{"norm": "rmsnorm", "norm_place": "pre", "rope_theta": 35900.0, "qk_norm": true, "bias": "none", "init_std_up": 0.0311, "lr_head": 0.00734, "dataset": "wikipedia_en"}
Each number is 50 + 15 x the weight over the matrix's rms, rounded and kept within 0 to 99. Layers, rows and columns count from 0.

# layer 4 attention output, 128x128, rms 0.0782, rows 109-127, columns 0-127
82 36 71 61 48 69 19 59 52 34 57 46 39 64 48 67 12 57 45 54 57 23 53 73 66 52 77 53 80 31 41 58 53 27 18 43 74 55 26 60 54 31 58 77 89 52 38 59 47 61 75 70 73 40 57 55 77 59 32 63 57 45 33 66 34 46 45 65 46 42 47 55 58 67 43 45 32 45 61 52 35 71 42 60 70 59 52 41 40 71 32 31 43 68 55 38 58 68 64 68 60 44 58 45 52 55 49 06 38 59 73 53 54 58 43 27 49 58 48 35 47 46 33 51 44 30 57 49
63 47 32 35 78 31 44 52 41 27 45 87 46 74 69 37 34 61 94 70 50 60 44 71 09 51 52 59 18 32 58 63 43 42 33 54 36 61 48 58 85 56 41 55 32 40 35 58 40 65 81 67 57 51 52 37 24 31 38 39 82 57 57 56 42 33 64 37 60 62 35 58 64 83 47 37 33 36 15 63 60 48 38 41 43 34 49 33 48 37 23 58 64 67 22 60 48 46 46 55 45 28 45 58 47 50 36 59 99 49 63 28 56 35 43 64 66 66 28 37 72 39 41 46 57 46 21 50
54 65 81 59 28 56 59 32 50 59 74 25 55 30 64 61 65 42 45 42 62 54 39 60 53 45 58 79 75 58 57 27 49 46 42 63 47 23 55 40 57 72 54 52 51 51 50 45 46 23 68 44 46 57 23 39 67 67 60 38 63 57 17 51 47 48 63 56 79 54 21 90 55 19 66 37 60 84 47 12 30 36 64 41 25 33 70 40 37 31 76 22 60 53 57 73 52 53 44 19 18 81 47 71 67 47 58 65 55 45 37 79 38 79 21 40 82 34 51 34 30 52 53 19 46 19 53 63
26 40 50 58 75 39 49 28 80 55 46 54 13 55 69 61 61 39 17 45 73 37 46 55 35 51 35 50 53 49 43 47 40 21 29 47 67 55 50 35 43 56 30 51 54 40 64 23 45 53 62 46 40 62 61 22 61 66 31 33 08 23 47 84 67 32 60 46 49 47 41 60 35 69 46 32 79 09 64 38 52 58 75 58 50 42 41 49 59 49 74 28 39 58 88 40 48 83 64 31 48 43 44 40 41 37 55 37 25 31 56 39 57 52 50 45 68 41 38 73 28 26 73 62 64 54 52 04
54 43 55 41 58 53 46 59 52 45 51 68 27 47 44 28 77 68 43 24 48 36 69 46 42 41 39 37 60 56 67 61 53 65 65 43 49 50 66 68 40 55 27 60 50 60 33 53 39 16 46 48 40 63 55 50 47 41 58 43 40 61 67 60 56 47 40 41 69 30 49 59 66 58 56 68 73 67 59 62 63 26 53 61 77 32 40 29 50 52 76 61 64 25 56 45 51 67 36 50 51 49 61 67 40 62 55 33 54 57 29 35 41 77 17 36 37 30 63 64 46 32 59 41 49 37 54 64
22 54 34 51 67 35 30 59 79 54 42 57 66 51 50 52 22 44 65 49 56 64 61 33 35 12 62 52 47 67 69 41 34 35 58 71 71 50 36 25 35 55 63 22 63 54 30 40 69 39 44 30 58 30 73 35 26 54 58 43 33 43 44 57 73 43 50 41 18 42 54 51 49 41 32 41 52 46 39 45 65 61 67 38 25 34 51 50 43 46 39 47 41 68 54 49 80 50 60 51 67 52 58 36 26 50 30 64 61 58 70 57 57 64 56 47 36 81 37 70 56 74 34 59 54 39 44 40
11 40 31 43 54 53 79 51 50 91 32 72 47 75 80 43 62 64 47 32 49 75 41 32 42 64 08 72 38 70 43 63 64 44 28 59 69 36 36 55 75 39 51 47 57 52 64 64 26 56 31 75 79 55 30 22 55 31 25 52 60 56 50 14 59 56 65 75 76 48 45 54 53 39 46 48 47 57 46 52 33 67 64 64 68 36 47 65 70 43 78 42 72 55 80 53 33 62 58 36 42 47 47 49 43 53 31 30 67 45 23 58 58 50 56 42 56 14 57 47 47 57 53 57 49 66 54 75
57 56 56 39 56 78 51 08 61 62 24 62 38 39 73 27 32 43 31 58 59 56 56 55 29 76 55 59 40 63 55 56 79 74 37 71 28 60 55 17 58 32 42 62 21 70 66 42 55 41 34 47 81 53 53 60 56 47 47 52 40 45 48 52 56 42 51 67 51 15 62 53 64 28 48 62 73 78 63 51 50 49 78 52 38 49 38 30 52 40 29 58 47 29 32 28 63 34 77 39 69 30 54 41 53 33 81 63 63 30 40 58 44 56 51 54 35 67 74 30 45 37 29 55 55 55 54 48
58 34 34 20 48 15 48 68 49 53 67 51 45 53 51 41 51 73 45 70 36 53 74 68 45 53 59 40 65 86 50 53 09 65 56 53 71 40 48 45 54 71 47 45 45 46 50 51 11 53 47 41 38 43 30 68 51 65 53 41 49 33 48 26 62 73 67 99 49 59 13 37 24 60 35 23 62 37 70 43 64 49 52 33 57 67 36 63 76 65 20 41 27 54 67 51 70 58 45 33 41 35 54 50 48 44 70 45 42 30 44 30 60 47 50 56 61 36 76 60 58 31 52 31 47 52 50 56
63 61 51 73 50 66 72 38 54 46 49 40 59 37 79 69 49 40 56 70 30 63 51 65 53 56 94 54 26 44 58 34 61 78 60 41 75 45 70 61 48 73 36 48 54 33 49 56 56 39 32 47 79 35 55 63 36 73 60 51 63 51 49 56 57 69 41 52 53 40 57 60 72 60 46 80 53 42 54 52 50 46 50 32 81 46 39 68 77 60 41 30 62 62 61 59 53 42 45 45 68 58 47 37 57 38 57 35 47 40 45 56 45 41 64 37 12 79 55 50 60 36 51 27 31 46 45 61
34 16 23 41 51 56 55 35 59 69 35 37 49 63 69 43 42 71 48 53 40 60 41 69 41 25 68 41 46 39 31 37 35 72 15 67 41 73 59 43 52 26 64 40 54 53 47 44 60 54 39 37 52 66 48 74 48 37 64 70 70 54 48 35 40 71 39 85 56 48 33 54 68 24 57 64 35 30 65 56 34 46 47 75 64 31 65 54 42 39 30 36 50 69 65 57 97 46 54 41 71 43 40 65 47 55 37 32 20 42 49 34 49 80 52 53 54 59 66 60 44 39 59 33 36 30 67 58
69 72 58 69 40 52 53 70 49 49 24 45 31 18 55 73 62 48 51 36 33 53 63 29 58 36 43 83 58 65 41 34 60 22 66 22 65 45 42 81 48 58 26 58 43 66 39 70 60 61 74 57 29 68 28 45 47 63 53 54 38 49 61 20 40 45 63 59 51 52 32 43 47 53 71 85 61 60 51 42 51 72 40 34 80 38 31 71 63 64 38 53 60 57 50 51 38 60 44 64 55 86 56 20 53 65 69 43 29 45 64 29 35 42 26 30 47 46 57 13 48 13 87 61 62 75 39 56
65 63 69 28 62 57 46 41 91 49 85 48 49 54 42 38 41 74 55 54 49 50 58 61 55 50 50 39 46 48 84 50 69 41 46 52 37 56 65 61 59 44 70 71 52 35 20 45 71 38 29 32 43 22 30 46 47 57 33 18 59 62 55 49 34 38 43 44 42 54 51 77 39 47 62 33 40 44 54 42 44 32 54 30 67 54 55 23 24 41 47 60 45 41 41 51 54 33 45 68 73 30 39 61 51 83 28 65 56 86 60 46 38 66 66 65 46 62 59 41 75 57 58 54 56 42 69 49
66 57 54 17 42 47 43 44 60 43 31 60 54 56 71 65 75 61 64 42 43 40 45 34 59 31 55 45 53 75 41 38 35 64 54 61 47 41 38 50 64 56 46 53 54 82 47 99 67 55 54 66 44 56 48 39 28 47 53 68 70 59 39 55 53 33 60 41 53 35 43 36 31 44 69 61 26 70 41 49 30 50 53 30 70 48 71 51 50 59 38 58 59 55 40 77 77 26 48 56 18 37 50 56 37 46 67 69 49 56 60 15 62 47 63 50 47 68 36 45 84 51 59 32 48 35 57 39
51 33 37 50 56 46 46 79 48 38 42 56 63 28 19 27 50 62 44 69 66 53 72 34 67 47 55 66 47 58 50 61 27 61 68 62 66 27 44 66 65 52 56 25 41 68 63 46 37 54 59 45 64 29 75 29 63 30 44 29 48 40 43 72 69 46 35 68 72 59 78 46 61 66 25 57 35 42 56 65 46 30 58 33 25 66 40 61 38 19 50 34 37 31 41 44 72 56 13 55 28 78 83 27 31 45 68 68 43 34 64 67 62 55 17 56 31 47 30 40 33 55 44 74 75 44 69 27
80 43 34 45 60 79 25 32 73 69 54 73 51 61 52 41 47 62 53 56 45 29 41 43 33 67 64 00 52 42 72 66 25 43 51 74 82 77 77 33 20 25 56 78 31 46 53 21 79 72 31 52 66 68 37 40 39 33 52 30 25 62 56 39 43 43 60 64 34 52 62 67 46 50 47 25 69 32 50 64 75 48 53 49 56 52 53 43 61 54 53 54 58 68 58 49 71 65 42 30 55 51 51 66 68 57 61 49 45 39 55 65 34 55 61 55 30 32 62 35 45 59 45 44 53 52 52 68
61 47 60 29 31 54 59 24 58 29 51 41 58 37 61 55 61 07 64 64 71 61 59 36 53 27 32 58 54 78 35 43 67 75 75 83 36 55 46 31 58 74 45 61 63 60 35 25 56 67 63 61 53 45 60 58 35 40 36 58 48 41 34 39 36 46 21 36 80 18 35 66 38 56 48 30 61 50 72 65 36 56 39 45 50 47 48 39 42 70 52 70 52 38 46 51 61 50 32 37 65 35 47 37 54 45 71 33 27 45 59 52 50 50 27 36 73 68 44 73 34 52 67 69 44 55 32 48
76 54 55 53 77 53 37 47 40 11 56 57 60 51 52 75 48 56 17 63 41 58 86 32 54 42 51 20 31 29 76 47 51 32 57 49 28 78 57 55 30 28 46 78 46 31 48 48 78 42 54 60 51 73 35 46 52 57 62 28 66 47 68 56 29 53 42 22 38 49 46 57 67 93 46 72 38 45 55 54 69 53 59 57 66 66 29 50 47 78 67 18 88 81 31 72 70 74 45 66 36 06 56 81 49 43 57 63 40 72 76 48 37 66 57 34 27 49 44 74 39 54 54 58 47 82 31 33
22 57 67 04 38 57 73 32 59 39 80 47 44 66 66 59 43 29 40 61 71 34 43 61 70 95 85 56 48 54 50 36 74 42 49 76 60 39 62 47 47 73 62 44 40 33 53 61 52 59 58 55 53 71 43 68 29 54 42 48 58 36 37 44 59 46 49 45 60 52 37 39 32 43 56 29 90 37 57 38 36 61 31 43 50 64 65 54 48 69 46 52 33 24 30 69 49 43 71 49 34 64 32 30 28 42 34 30 45 51 52 23 41 35 60 27 51 60 82 50 51 61 41 58 42 61 50 51